config.toml
activation = "geglu"
norm_place = "pre"
init_std_qkv = 0.0192
init_std_down = 0.00247
beta1 = 0.9
final_lr_fraction = 0.03
Each number is 128 + 32 x the weight over its row's rms, rounded and kept within 0 to 255. Layers, rows and columns count from 0. The size above them is the row's rms in percent of the matrix's.

# layer 2 attention query, 512x512, rms 0.0387, rows 0-20,128-148,256-276,384-404, columns 64-127
size [113 125 116 123 124 104  99 117 120 108 102 109 117 107 120 103 107 117 108 101 100  99 101  91  98 101  81  97  98  91  81  96 103 111  89  87  93 112  97 105 101 102  88 133 106  99 116  83  83 110 106  99 109  94 111  93  89  97  94  94  89  96  99  85  88  92  90  89  97  96  93  97  97  98  88 102  89  95 105 114 107 105  88 100]
[[149 104 105  80 182 118 152 134  98 157  97  50 131 108 173 125 120 116  51  58 109 106  66 116  88 106 179 184 108 145 152 110 142 121 107 212 154 141 136 162 129 142 114  96 114 173 202 110 183 176 124 124 132 112 110 145 140 171 128  75 117 145 167 146]
 [220 133 141 102  51 125 138 133 155 136 232 119 131 110 129 121 163 128 146 141 114 108  99 187 144 145 121 152  45  72 153 169 132 105 108 119 158 116 193 126  81 171 128 107 110  97 111 120 126  94  74 108 108 132  98 130 131 112 115 148 154 107 162 118]
 [ 87 153 105 123 144 128 158 144 134 211 127 126  87 149 148 124 137 111 127  80 126 114 118 169 104 113 145 114 140 125 107 143 170  76 109 203 149 119 101 171 123 154  81 139 162 194 151  67 149 167 140 172 168  85 170 168 170 140 157  93 100 140  93  77]
 [135 144 103 151  82 115 131 162 114 133 188 106 159  98 101 154 164 110 125 126 104 115  66 144 104 133 134 167  88 110 177 145 124 154 138 140 170 122 172 161 106 211  64  99 113  96 107 120 135 144 115 161  93 169  78 146 140 133 132 154 101 179 156 122]
 [108 120 108 146 198 121  78 168  76 174  64 137 119 162 114 104 130 100  90  98 145 129 196 122  97 119  89  72 196 181  65  53 135 130 114 156  92 170  94 138 178  76 171 163 146 188  98 121  93 131 159  97 172 144 123 185 141 135 148 126 152 140 101 149]
 [139 173  99  71 115  89 147 118  92 207 134 108 132 109 121 103 157  95 108  75 136 121 102 127 145  74 141 129 124  77 120 120 188 135 101 181 144 100 178 172 122 160  53 136 163 163 139  67 174 165 106 169 123 111 160 159 205 160 137 118 106 107 141 116]
 [138  91 212 152  87 185 152  53 114 104 200 125  83 131 158 101 117 134 103 198 105 119 158 101 146 177 128 109 148  89 146 156 108 106 141  85  81 154 172 115  93  91 157 112 110 182 160 151  75 124 175 109 139 122 108 110 114 114  95 120  79 112 120 130]
 [118 110 126 141 175 112 143 155 123 206  91  96  97 146 150 113 105 121  77  97 140 185 135 125  88 104 111  82 157 192 110  62 144  78 118 178 150 135  97 148 149 138 132 130 136 173 155 107 108 168 162 111 149  78 102 188 120 129 167  71 125 154 112 135]
 [ 85 155 150 118  71 151 138  97 160  35 157 166 127 117  52 132 154 135 151 143 127  96 123 106 177 130 146 182 114  67 119 183 115 174 155 111 123  97 163 131 108 164 103 112 153  63 116 105 143  89  73 101  74 150 159 112 131 124  84 216 110  82 144 128]
 [140 145 185 142  67 124 167  96 167 130 184 160 117  88 124 100 139 134 144 185 123 103 102 128 145 147 154 105 110  55 143 146 117 133 114  98 118 151 183 139  96 100 140 144 152 124 163 146 110 116 169 129 112  98 106 114 146 135 136 113  98 129 124 147]
 [105 104 125 178 162 127 126 131  75 172  92 129  98 120 183  93 134 131 114 118  97 169 144 104  48  97 107  91 133 141 136  66  97  89 129 187 119 155  78 159 190  84 143  99 146 194 116 108 153 184 122 144 168 117 110 189 120 153 153 104 107 113 111 130]
 [153  79  38 115 132  96 183 167 135 162 179 129 123 134  93  90 136  92  85  83 119  78 122 165 120 107 173 144 100  56 156 133 133 190 136 178 153 139 162 178 110 156 115  73 109 144 170  83 180 155  95 108 113 126  99 190 160 121 150 123 110 142 135  91]
 [130 168 155 166 174  82 106 151 114 142  79 107 114 171 156 154  81 118 116 178 124 149  94  90  92 168 142  87 171 183 141  86 123  89 123  92  99 135  87 148 141  83 177 165 156 137 129 130 106 109 169 114 156 102 130 146 111 130 127  88 203 205 100 192]
 [116  86 105  77 219 157 124  92 104 199 107 116 103 175 185 109 147 136  82  45 182 153  93 146  67 102 151 135 140 103 153 125 162 119 111 184 119 104 140 146 169 124 119  97 132 160 155 136 164 171  79 131 162 132  91 172 123 173 184  81 148 116 174  97]
 [118 110  37 155 128  74 132 168 112 158 132 146  80 129  74 127 140 154  87  68 144 153 108 122 114 147 163 126 119 107 158  47 129 183 188 176 167 150 130 140 140 188  94  40 128 166 108  62 163 122 102 135  83 137 105 207 121 152 132 127 128 137 168 111]
 [156 115 117 112  76 180 135 121 106  90 157 193 137 121 100 105 155 164 137 133 147 120 107 114 126  79 143 169 136  86 185 145 168 170 160  99 151 171 210 126  97 124 112  96 113  90  94 127 137 109  76 138  79 110 114  77  81 134 116 176 111 111 200 124]
 [184 154  16 164 149 116  99 152 128 141  66 138 168 136  97 147 168  71 108  91 100 169 118 153 133  71  74 123 124 167 100  96 106 122 139 105 189  82 126 153 147 151 123  84 134  97  99 101 105 135 164 144  83 116 176 149 106  83 113 148 144 202 141 175]
 [141 147  91 150 152 164 121 191 113  88  53  82 128 125 116 155 135 148  90 144  86  65 154  73 111 113 157 101 172 199 149 148 105 147 155  90  67 166  67  94 157 132 155 127 100  46 110 161 118  75 142 137 135 130 154 100  97  57  99 162 153 147 139 183]
 [171 169 191 145 132  94 105  88 116 111 108 120 102 103 182 184 142  79 131 169 152 160 149  93 123 145  88  90 180 195 101 149  97  34 117 158 101 130 100 136 183 111 123 204 161 145  99 179  79 180 143 149 155 115 142 144 120 145 134  99 124 105  32 130]
 [121 126  91 200 123  64 117 144 123 165 154 140 142 106  90 171  89 132 109 120 136 139 113 157 143 126 158  98  83  64 168 106 109 121 205 151 147 115 150 151 165 150 145  57 127 144 134  76 176  83  77 149  70 156 118 205 172 123 105 205  94 117 128 100]
 [179 114 141 132 161 124 104 108 126  94 106 124  93 100 168 152 149 101  92 124  98 175 146 124 144 110 135 175 173 184 172 114  82  82 127 132 110 130  87 174 138  97 114 150 122 147  54 149  93 162 155 129 134 143 112 145 112 162 139 159 138 125 105 112]
 [ 93  89 120  84 140 138 122 130 115 166 132  95 143 122  82 122 152 141 125 105 114 157 138  87 189 137 162 152  97 133 178 116 102 125 133 134 108 127 131 119 163 155 133  57 130 108 202  89 201 157 148 132  85 136  39 145 100 124 109 111 144 175 146 157]
 [139 124 118 126 135 147 142 157 127 115 165 178 130  56  64 144 140 148 162 149 118 118 126 139  90 119 137 111 110 159 130 111  97 190 157 118 145 143 107 157 132 114 114  72 134 120  76 111 135 142  96 128 132 128 171 147  83  98 121 145 123 109 157 138]
 [208 152 156  94 122 131 126 110 169 166 126 141 127 122 178 147 132 148  96  99 122 103 165 126 127 164 169 123 134 120 132 173 119  36 132 106  93  80 145 133 139 142 105 109 118  99 153 223 132  97 108 101 130  89 154 126 116  61 156 108 172  62 128 135]
 [ 95 136 131 106 146 138  97 195 113 185 125 121 165 142 135 156 141 134  92  66 123 127 132 183 147 152 118 141  96 143 109  99 126 112 147 118 150 148 113 132 113 155 115 145 141  98 122  85 209  83  94 131 120 119   6 172  87  68 171 124 143 165 190 155]
 [144 112 134 119  90 107 113  94 113 121 132 134  84 175 144 100 150 105 154 117 127 146 141 110  96 130 164 117 167 114 192 198 142 167 121 132  93  62 144 157 121 112 158 104 112 130 128 173 128 125 111 135 158 136 165 114 161 175 160 134 147  79   7 107]
 [135 117 162  98 140 119 114 136 120 173 128  89 229 164 132 131  63 128  70 122 177 151 113 166 150 107 186 122 125 115  93 116 166 124 145 107 117 101 111 101 135 180  98  66 132 121 165 156 145 104 119 166 128 167  77 204  95 100 104 109 147 126 123 132]
 [164 141 102 114 126 104 155  77 120 120 129 112 144  99 132 117 152  93 171 141 156 125 127 156  99 117  97  75 172 119 154 121  94 155  97 154 127 122 136 128 102  45 158 150 114 109  99 111 108 172 126 100 124 137 115  33  65 165 157 181 110 123 153 104]
 [116 137 107 140 132 103  96 122 150 134 122  91 123 169 101  88 128 138 112  84 127 160 138  82 144 151 126  79 171 103 152 178 130 176 125 121 112  40 154 136  87 112 157 123 114 120 172 154 108 116 164 133 160  85 141 127 139 155 135 111 117 133  43 102]
 [110 144 131  87 118 133 113 135 136 141 131 155 174  96 119 147  85 114 136 159 110 159  73 103 121  90 151 172 159 122 115 154 166  92  78 129 120 159 115 119 148 113  79 119 146  97 116  72  81 148 116 165  79 136 134 158  96  92  80  96 108 169 214 178]
 [167 142 124 169 116 124 131 131 134 135 111 147 108  84  74 130  97 111 164 178 173  85  90 177 111 104  95 148 105 108 154 117 105 167 121 159 111 148 191 146  90 115 160 125 129 124  96 143 163 172 116 117  83 108 182  49  77 156 124 205 103 115 166 173]
 [113 118 162 105 104 173 156 105 112 124 131 132  94 113 167 110 172 124 145 123 103 172 143 133 112 140 166 151 149 162 171 212 131 158 124 122  89  75 124 107 144 164 119  82  75 109 131 169 141 138 113  77 119 114 207 115 118 138 128  82 142  91  38 130]
 [104 152 114 114 157 116 118 154 123 127 154 134 173 117 111 129  63 142 114 114 176 129 132 102 116 123 175 129 157 125 155 154 107 164 130 131 119 171  58 114 121 164 117  90 121 139 123 167 135 132  94 125 141 145 133 166 165 100  92 139  84  89  59 188]
 [149 150 139 119 122 148 155 112 165 123 109 144 101 150 151 123 111 102 158 152 129 108 117 158 128 113 112  84 157 135 157 175  97 161 154 121 101  85 141  97 139 138 186 143 128 117 133 118 117  97 148  99 105  99 153  86 107 118 171 131 130 152  89 112]
 [ 84 147 109 143 144 122 116 145 138 123 115  41 100 123 139  61  98 121  65  68 156 134 117 117 176 157 226  86  90 115 127  98 135 183 118 123 138 154 173  83 100 144 135 147 123 136 152 110 127 141 150 155 156 148  84 135 134  95  85  67 140 168  76 121]
 [ 65 140 126 114 166 140  90 195 191 108 160 122 133 133 124 105 112 135 121  66 138 126 137  72 126 174 213 121  47 133 138  97 117 145 145 103 130 174 103 111 135 157  75 142 148 153 148 121 148 111 129 160 140  96 154 141 171  91 128  70  88 113  60 131]
 [131 138  76 178 147 145 124 136 155 144 141 135 135 115 106 114 107 156 102 151 152 144 110 117 111  77 123 140  59 125  96  84 178 130 131 128 152 180 109 114  85 133  95 143 123 130 118 118 111 135 124 117 141 140  96 143 117 124  92 125 136 159 174 177]
 [ 98 108 173 181 131 126 126 171  93 121 152 117 122 101 117 182 169 162 141 114 107 136 122 102 161 133 134 124 104 146  94 114 138  90 127 168 174 162 112 119 153 176  94 136 157 155 139 110 178  84  98 146 196 147 149 180 146  83 137  87 116 136 146 146]
 [105 132 138 103 115 151  82 132 148 157 148 143 157 146 109 138 101 132 137 115 106  98 159  77 120 101  87 136 134 165 133 123 115  79 133 179 107 149 153 141 112 103 129 120 135 177  20  94 107  96 102 161 190 138 136 188 170 123 142 160 169 168 116 134]
 [175 132 154  93 116 132 168  60 119 118 115 178 122 149 146 129 151  93 117 107 102 173 100 182 116 150  80 118 153  95 156 156  80 124 127 135 110  35 173 177 136  87 206 110  95 134 147  89 140 145 144 102  78 140 142  74 104 162 162  86 180  99 134  77]
 [117 155 191 125 148 161 123 190  98 102 120 108 138  93 121 146 130 141 141 141 173  92 114 112 137 174 147 126 125 154 138 144 166 144 138 113 133 145  83 126 141 173  90  96 143 163  96 136 176 118 133 154 106 117 187 177 155  63  92  95 118  61  79 111]
 [153 140 137 147 115 151 155  97 103 136 112 121  89 143 129 123 195 122  67 124 146 208 116 184 181 176 148  94 131 130 104  85 187  72 147 136 167  84 146 121 153 116 136 167 120 107 170  96 110 109 116  48 134 131  89 105 113 153  67  85 109 170 119 105]
 [132 137 110 186 173  93 174 125 115 173  94  96 149 137 102 171  82  69 120 177  97  87 162 164 106 108 136 129 114 152 136 117 135  47 140 159  65 111  67 171 131  70 115 173 126 101 171 108 179 153 153 192 198  80 124 162 173 148 123 132 135 176 102 160]
 [157 183 160 113  98 156 164 133 173 138 182 155 137  88  78 142 117 114 179 136 142 102 126 134 156 144 145 114 103 109 144 168 161 155 142 128 100 122 182 142 111 124 137 135 148  54 116 170  99  90 102 170 116  96 115  86 140 121 150 162 103  74 110 119]
 [153 124  93 125 151 122  64 139  83 162  76 131 111 201 151 106 112  97  92  63 121 124 138 119  82 162 146  91 132 166 152  90 101 110 120 158 138 100  99 147 131  90 156  65  83 198 169  56 161 151 161 129 118 187 121 174 108 151  93 122 168 165 172 104]
 [118  65 140  76  84 149  82 109 128 144 194 141 112 153  93 105 109 115 175  93 114 122 106 124  89 171 180 131  97  94 156 163 147 155 178 133 129 151 149 164 115  82 142 195 140 103 100 120 145 130 139 154 117 100 104 161 181 155 123 138 102 143  90 110]
 [ 91 100  78 136 171 107  58 143  99 141  46 100 137 159 183 140 144 131  74 127 142 154 152 147  84  89 105 108 125 145 120  76 105  87 105 127 148  97  95 109 167 127 131 103 111 174 134  93 151 146 151 102 149 186 137 177  87 156  88  87 138 184 147 158]
 [150 134  92 137 126  90 133 149 149 171 145  91 132 170 148 177  73  89  95 116 184  75 123  91  89 135 161 123 115 116 177 142 141 138 117 149  96 117  68 150  79 146 112  87  93 159 154 121 140 183 138 193 125 135  82 157 126 158 111 167 136 188 146 159]
 [ 94  99 132 154  86 135 171  99 107 112 108 109 116  70 145 125 145 176  98 147 124 125 105 186 164 145  82 186 167 128 129 138 119  90 134  98 127 129 173  77 147 132 100 104 134 116 153  81 133 135  98  54  85 167 164  84  73  78 116 102  98 118 140 133]
 [106  90  92 142 173 118 107 155  95 109  44 106 121 117 149 153 137  99  53 147  85 157 120 176 103 135 132  94 105 177 118  62  74  75 124 130 134  67 120 135 172 127 121 110 112 123 170 100 124 163 156 117 138 190 105 113  56 175 109 111 132 183 131 192]
 [ 91 181 134  90  86  83 216 152 179 155 172 137 136 156  92 113 120 117 184 119 170  94 124 102 161 122 171 116 133  89 136 201 167 162 165 142 100 155 132 143  98 135 139 148 171 129 129 166 149 106 112 134 147  92 137 104 218 114 137 154 119  70 129 131]
 [129 124 130 140  57 142 153 105 133  96 159 145 123 110 147 137 125 167 137 115 188 144  61 158 158 163  74 183 153 106 115 157 132 130 131 137 126  98 195 111  99 126 118 119 104 105 140  39 111 109  86  74 117 117 128 119  59 107 170 135  92 140 133  76]
 [144 109 137 129 147 111 120 105  95 134  94 106  97 155 150 165 120 129  77  99 113 148 138 146  94 135 160 174 136 141 145  93 123 106  75 121 140  76 112 109 153 108 137  85  68 168 154  96 165 126 157  99 126 207 118 151  50 166 106 125 150 220 183 119]
 [127 162  84  99 120  73 157 143 142 129 160 113 140 163 122 103  73 132 121 124 183 103 118 146 111 144 225  92 107  98 126 142  97 177 147 122  88 116  98 209 111 125 100 105 145  84 157 136  90 125 136 121  86 173  81 140 138 121 133 206  91 106 138 144]
 [ 97 103 125 112 161 161  81  99  81 133  43 106 155 140 148 134 136 138  87 136  97 167  98 124 127 137 123 120 132 146 143 114 137  96  92 112 160 153 134  98 144 136 142 142  93 149 145 108 147 117 135  55 123 159 136 106  64 129 139  71 148 206 152 104]
 [154 107 105 128 151  96 151 122 101 119 125  47 137 138  95 166 121 125  61 170 149 127 104 133 118 179 168 133 110 178 154  99 143  71 163 114 105  95 106 140 164 162  89  69 117 144 178 101 153 156 112 125 132 222  88 146 104 129 108 146 119 152 124 191]
 [172 145  96 101 170 129 149 189 124 156 137 131 118 163  90 160 132 137 131 105 159  69 132  92 100 122 125  53  83 152 147 108 139 193 148 181  89 104 112 191 136 121  79  83 171 106 170 186 131 131 160 119 167 110 137 133 183 114 115 121 143 126 146 183]
 [ 92 157 111 140 102 127 129 121 192 204 181 160 148 107 131 107  85 158 147 109 128 102 104 125 117  47 124 120 112  94 107 178 130 182 170 149  96  92 147 118 111  94 114 154 168  92 108 155  57 113 106 154 120  92 100 117 143 121 165 183 103  82 136 117]
 [154 124 159 140 114 132  62 133 107 148 160 156  83 107 155  95  90 108 137  94 141 128 120 136 128  74 163 138 106 116  90 113  88 129 126 117 111 119 157 185  85  72 145 146 100  80  80 113  78 146 147 122 131 100 108 101 154 183 131 138 169 129  67  97]
 [130 131 124 126 163 163  89 109 114 137 162 139 133 168 149 112 114 183 172  73 101 121 140  99 181  99 128  46 101 115 139 120 106 129 113 126 119 166 135  63  69 120 129 162 119 155  82 216 142 110 153 118 148 118 109 139 187 129 150 148  78  67  93  97]
 [171 108 154  95 164 117 121 110  98 137  91 129  78 154 140 127 122 112  93 143  82 138 157 154 120 164 116  73 107 164 141  41 119 110  73 141 132 111 164 106 162 129 183 138 135 189 105 129 118 166 204 139 133 184 154 114 152 180 114  89 205 179 149 148]
 [204 165 165 112 147  91 169 131  99 135 170 122  82 153 118 171 108 118 128 144 184  61 131 126 114 160 170  83  60 107 181 143 206 162 161 157 115  76 147 177 103 170 135  83 137 159 133 138 136 112 148 124 129 122 126 136 165 143 113 164 136 135 144  55]
 [148 144 118 107 135 136 135  80  80 134 101  99  87 155 107 203 141 141 130 180 109 159  77 143 120 142 165 179 129 173  80  37 106  58 120 101 140 110 131 133  96 164 120 118 112 185 125 122 135 156 136 159 157 192 165 125 122 152 140  90 144 188 147 136]
 [ 96 105 122  57  96  94 143 148 140  92 131 149 119 115  69 105 151 105 165 119 144 117 222  82 192 155 141  99 103 161 145 108 164 172 146  85 151 117 185 155  97 127 126 117 116  91 104  96 160 115 126 130 132 101 147 157 163  93  96 186 138 115  80 145]
 [ 29 111 134 102 114 165 162 158 170 137 105 118 145 102 139 121 166 162 150  52  89 145  78 116 185 200 111 114 122  91 119  71 160 147 124  74 118 145 189 123 169 141 109 106  80 112 126 117 211 122 162 112 108 163 119 130 174 137 143 168  51 116 108  80]
 [200  99  93 135  86  87 108 148  95 103 144 150  83 106 149 127 101  95 143 177  93 138 170 155  85 141 114 118 164 150 177  97  89  72  71 106 155 114 115 165 140 111 180 169 113  87  73 126  95 170 142 166 118 139 130 164 114 126 125 136 198 142 153 137]
 [ 42 168 126  24 125  78 136 143 159 155 115 143 139 160 121  78 126 106 115  96 104 110 114 129 143 154 146 128  95 152 106 107 151 182 174  90 163 131 133 110 108 141 157 152 106  83 103 127 157 120 218 129 106  90  98 137 139 128 127 160 110 150 138 137]
 [213  88 119 198 103 134  45 125  81  66 151 137 153 178 117 170 125  70 128 146  71 123 147 193 103  83 145 105 128 138 164 115  54 127 101 121 147 111 135 171 116 139 157  83 146 122  82 117  97 130 103 121 178 170 131 152 136 134 128 144 211 147 111 113]
 [139  79  59 129 104 106 134 139 108 118  94 109 132 154  98 131  99  78 118 119  94 137 175 144 127 174 111  65 149 146 143 113 123 150 107 107 189 118 162 121 117 108 185 162 119 117  80 132 159 117 156 104 144 147  89 171 151 121 120 138 153 172 164 162]
 [172 180  95 180 139 135 114 106 101 140 153  87 122 173 132 158 131 109 103 127 110 122 129 162 115  87 124 106 136  93 143 189 109 123 154 165  95 154 107 132 122 156  65  99 122 122 221 108  96 158 109 174 102 116 174 130 125 165 107 127 130 100 171 115]
 [180  98  75 187 100  93  86 145  95 137 140 151 106 158 118 143 107 104 153 178 143 140 154 164 121 124 114  88 107 189 111  88 117 138 101 130 158 108 134 133  80 109 148 163 140 119  86 137  86  96 142 164 115 106 124 173  87 110 134 136 143 193 113 177]
 [106 109 106  76 125 163 156 105 133 134 128  95 135  94 118 126 113 153 130 139 104 109  97 137 163 130 184 137  68 119 220 158  94 134 142 140  92 155 112 152 137 103  79 104 119 129 140 120 170 176 103 131 144 171  99  86 172 163 117  91 133  81 163 155]
 [158 168 140 172 191  97 137 148 118 190 128  87 140 132 166  83 140 170 113 130 153 153 132 119 120 129 125 125  80  77  79 161 170 102 179 160 109 165 130  67 103 150 111 126 123 161 173 107 129  98 125 140 125  71 184 104 133 114 164 117 119 132 115 139]
 [201 120 129 180  64 172  97 122 141  78 148 137 148  92 117 166 130  94 136 172  39 132 147 113 149 141 137  86 151 141 154  83  60  78 117 113 126 120  98 117 142 104 115  97 140  82  89  84 100 198 107 127 126 185 135 154 106 172 129 119 185 135 103  98]
 [120 113 109 139 134 186 130 176 128 146 128 122 127 209  74 147  79 100 133 108 122 106 129 125 103 192 163 136 110  75 152 125 159 185 145 117 176 110 143 158  92 131 139 129 110 126 101  86 138 166 165 112 130 162  70 123 138 100 126 137 210 141 133 117]
 [167 168 124 186  89 163  84 113 114 107 118 128 152 178 132 150 119  68 148 126 106 122 148 206 130  65 154 100 172 158 125 159  68 146 130  84 141 113 116 113 111 151 144 120 127 108 137  81 128 164 156 129 134 149 162 125 106 194 107 155 154 146 184 134]
 [151 112  65 130 115 129  92 149 108 129 119 110 134 128 106 114 107 123 108  70 112 114 145 128 183 176 165  87 136 109 157 105 127 174  97  90 161 140 150 155 122 102 155 124 125 126 125 142 168 112 112 131  87 155  75 112  94 127 101 145 125 159 188 152]
 [ 82  88  77  96 114 151 145 190 132 131 119 173 158 161  94 151 138 112  90 105 129 124 116 127 142 204 134 121 129 110 164 104 109 178  87  67 171 142 110 119 121 149 116 136 142  94 105 116 190 129 122  98 121 133 100 149 139 127  93 169 140 148 140 116]
 [ 68 147 217  96 178  98 174 115 120 161 102 138 124 129 138 106 116 196  92 146 172  88 117  61 130 173 178 175  71  73 131 144 188 114 168 103 120 129 146 118 111 131  90 113 126 136 152  94 140  81 116 110  98 104  87 113  46 112 138 156 101 110 166 134]
 [ 93 146 132  93 167 127 137 146 156 156 108 173  58 115 141 126 163 175 135 117 160 125 132  72  93 148  61 169 140 137  77 122 156 111 123 116 149  96 172 154 107 160 141 185 141 103 119 169  90 103 165 152 128  99 121 157  99  44 163 174  90 146  79 157]
 [128 162 143  68 101 174  92 125 158 123 139 121 105 108  89 165 124  93 167 146 116 142 121 135 110  66 183 137 200 161 141 171  66 117 133 107  91 114 108 113  99 137 122 110 109  76 135 144 109 181 112 134 172 127 158 144 102 185 122 140 147 100 162  93]
 [171 121  83 183  95 143  68 103 123  89 152 141  85  75 127 161 128  92 175 157  68 207 125 158 155 100 106  67 168 134 117  79  68 153 127 136 114  82 135 135 166 143 147 127 127 119  69 153  78 135 140 178 111 149 137 127 133 129 114 119 147 140  84 153]
 [167 132 102 109 133 214 114 121 180  78 154 125 185 133  94 116  93  82 126  88  66 150 103  77 107 178 126 125 157 155  95 108  99 118 127 104 166 100 120 159 160 132 134 117 118 138  93 133 174 154  94 107  93 180  87 106 148 106  92 127 147 124  98 151]
 [169 120  86 169 150  98 136 143 114 150 127 113  73 175 154 134 169 102  86 137 160 137  99 135 139 130  96 133 149 106 109 139 103 146 140  89 145  66 202 146  45  96  96 135 107 112 138 177 110  45 162 130 130  81 119 163  82 121 113 140 150 149  90 149]]
# layer 2 attention key, 128x512, rms 0.0365, rows 0-20, columns 64-127
size [ 79 125 100  97  94  94  94  93 104  96  90 100  96 100  98  85 122 101  90 100  90]
[[116 139 171 128 150 158 129  87 153 114  78  93 190 150 144 154 111 106 128 103 148 151  88  80 131 107  78  73 154 163  99  82 168  90 128  91 152 140  93 170 131   8 127 117 158 143 159 158  66 144 147 131 137 106 122 140 116 141 177 114 125 102 111 165]
 [133 103 120 108  94 162 153 112 141  54 134 170 153 112  99 120 106  54 146 141  64 122 148 145 136 135 147 104 157 147 135 127  93 104 103 164 207 111 155 153 131 171 111 127 136  98 117 157  92 138 143 141 136 161 143 165  99 129  98 137 126 128 133 139]
 [140 134 197 138 189 186 153  75 130 170 121  65 158  92 181 182 163 184 119 138 159 164 145 115 139 122 143 121 126 159 115 159 149  74 138 111  72 164  88  81  90  81 140  95 150 123 209 147 120 116 114 111 138 113 125  63 153  92 162 121 113 111 108 170]
 [136 124 133 120 140  97 161  90 122 171 137  84 150  72 193  60 157 129 165 111 148 191 145 125 199 117 150  98 127 140 137 151 187 118  83 146 103 168 141 109 125 164 106  98 153 100 135 180 131 140 102 123 153  77 137 185 146 119 126  70 115 112  89 131]
 [131 167 132  94 171 179 139 157 103 153 114 121 117 160 109 121  96 159 120 113 177 102 124  81  87 103 150 174 130  88  71 142 173  95 174 125 110 111  73 102 136  71 114 101 145 151 223 124 124 140 164 178 115  66 111  85 149 133 188  92 141 129 101 117]
 [173 143 176 123 110 175 103  87  95 137 183  92 126  96 153 121 112 109 156 180 160 109 123 155 158  41 102 135 158 116 107 120 131 102 120  88 100 188 154 148  94  69  99 137 103 112 101 158  70 111 132  58 107 114 114 119 113 135 156 158 130  64 172 131]
 [104 147 118 150 116 169 156 164 137  65  94 178 148 160  99 169 131 112 133 182 128 107 137 163 102 169 142 136 185 137 113 125  83 154 126  41  90 101  70 104 159 144 121  80 130 103 111 143 133 120 156 102 152 137  94  73 124 148 135 169 147  91 140 129]
 [133 143 166  84 182 169  76  82  96 170 161 100  81 188 130 141 129 144 130 143 175 121 138 110 129  79 107 172 163 120 101 165 154  75 160 118  73  91  91 156  95  61  75  98  69 118 201 120 106 143 133  99 112  67 122 125  94 131 182 128 163 134 158  65]
 [144 109  94 129 111 101 185 148 139  81 145 138 159  89 152 100 116 104 157 129  64 107 186 166  97 186  98 103 188 109 129 132  44  85 108 110 144 123 160 102 158 156 141 134 141  75 129 186 114 152 159  81 173 168 119 135 142 153  85 157 135 112  85 123]
 [109 104 121 132  81 153 138  81 141  79 111 132 114 114 130 159 144  95 145 166  84 146 140 148 136 103 135 112 141 130 108 131 100 206 124  73 114 108  73 128 129 118 105  99 108  61  74 126 142 132  77 138 138 144 124  37  67 137 106 185 161 115 136 150]
 [119 176 155 127 193 158 112 149  54 144  67  67 122 145 172 168 146 186 121 214 165 124 156 100 148 118 111 140 147 159 137 130 124  58 131  88 114 133  88 120 173  49 150 133 116 111 173 182 143  88 119 134 155 120 120  94 136  69 184  99 150  89 125 160]
 [165 147 148 133 118 101 114 113 123 147 178  83 150  62 172 116 156 145 140 182  77 168  93 120 166 125 136 150 112 127 104 107 126 129 121 100  91 161 138 128 165 138 119 158  74  43  99 111 117 140 170 126 156 152 132 157 126 144 104 109  84  69 176 156]
 [137 119 114 120 182 137 142 156 110 166 113  81  92 171 121 131 122 176  77 152 135 116 161 141 106 112 120 161 144 117 114 145 134 101 151  68  83 125 148 116 166 101  94  81  80 111 189 127 116 150  88  63 111  80 115 100 106 132 186 120 128  95 138  89]
 [148 114 130 134 116  74 100 122 131 101 147 113 133 158  77 129 180  89 167 201  77 118 150 133 117 125  58  96 168 121 102 148 100 104 125  98 124 109 114 104 188  81 133  74 124 125 158 135  75 185 113  68 131 145 126 137  70 115  83 154 135  82 156 109]
 [152 119 126  73 102 111 104 123 125 138 156  54 137  95 177  29 123 140 141 120  80 157 152 123 143 117 122 100  88 116  80 176 128  84  99 181 101 148 221 167  97 145 157 165 108 106 158 139 103 195 138  95 148 164 137 159 101 171  99 135 130 169 158  79]
 [140 127  64 198  67  80 137 183 145  96 107 181 167 136  59 148 153  65 115  94 118 124 165 152 148 108 101  79 129 124 168  75 113 178 122 114 239 161 157 117 108 180 177 135 183 117  72 133 104 112 160 123 149 122 129 136 126 123  97 188 110 109 138 148]
 [128 140 136 135 151  90 159 161 153 192 151 147 106 160 132  52 125 147 126  29 124 150  90 124 139 137 178 126  93 136 152 108 192 135 162 177 187 140 188  92 112 179 164 173 154 167 108  80 180 153 151 149 127  80 115 140 142 141 162 109 114 201  99 136]
 [107 122 128 164 133  81 182 174 164 141 131 145 141 127 113  79 107 108 123 107 133 146 134 176 110 232  75 155 122 121 105 141 143 140 125  85 141 116 157 116 157 205  90 149 214 152 128 157 186  96 150 119 134 130 130  65 139 111 120 124  95  95  69 168]
 [154 124 155 134 184 163 147 184 119 154 100  69 145 148 184 101 120 149 161 169 143  77 174 130 124 142 122 128 143 153 149 183 156  56 103 131 117  78 170 141 149  92  95 139 167 104 200 150 138 113 110  61 164 106 138 119 126  77 143  97 119 112  89 124]
 [132 135 100 102 114  84 143 118 133 137 157 124 120  62 150 136 137 152 138 129  99 140 124 165 162  85 109 133 124 118 146 152  91 117  88 113  60 148 191 154 158 190 122 148  83 106 117 131 140 135  65  99 128 136  99 120 117 189 125 127 102 105 139 131]
 [156 104 112 198 137 128 100 154 104 130 119 135 185 157  84 111 104 106 141 102 109  96 157 103 103 162 133 138 167 146 107 107 117 113 170 124 200  69 197 120 156 138 120 140 149 172 130  99 114 134 128 118  80 140 142  76  86  75 153 107  86 105  90 207]]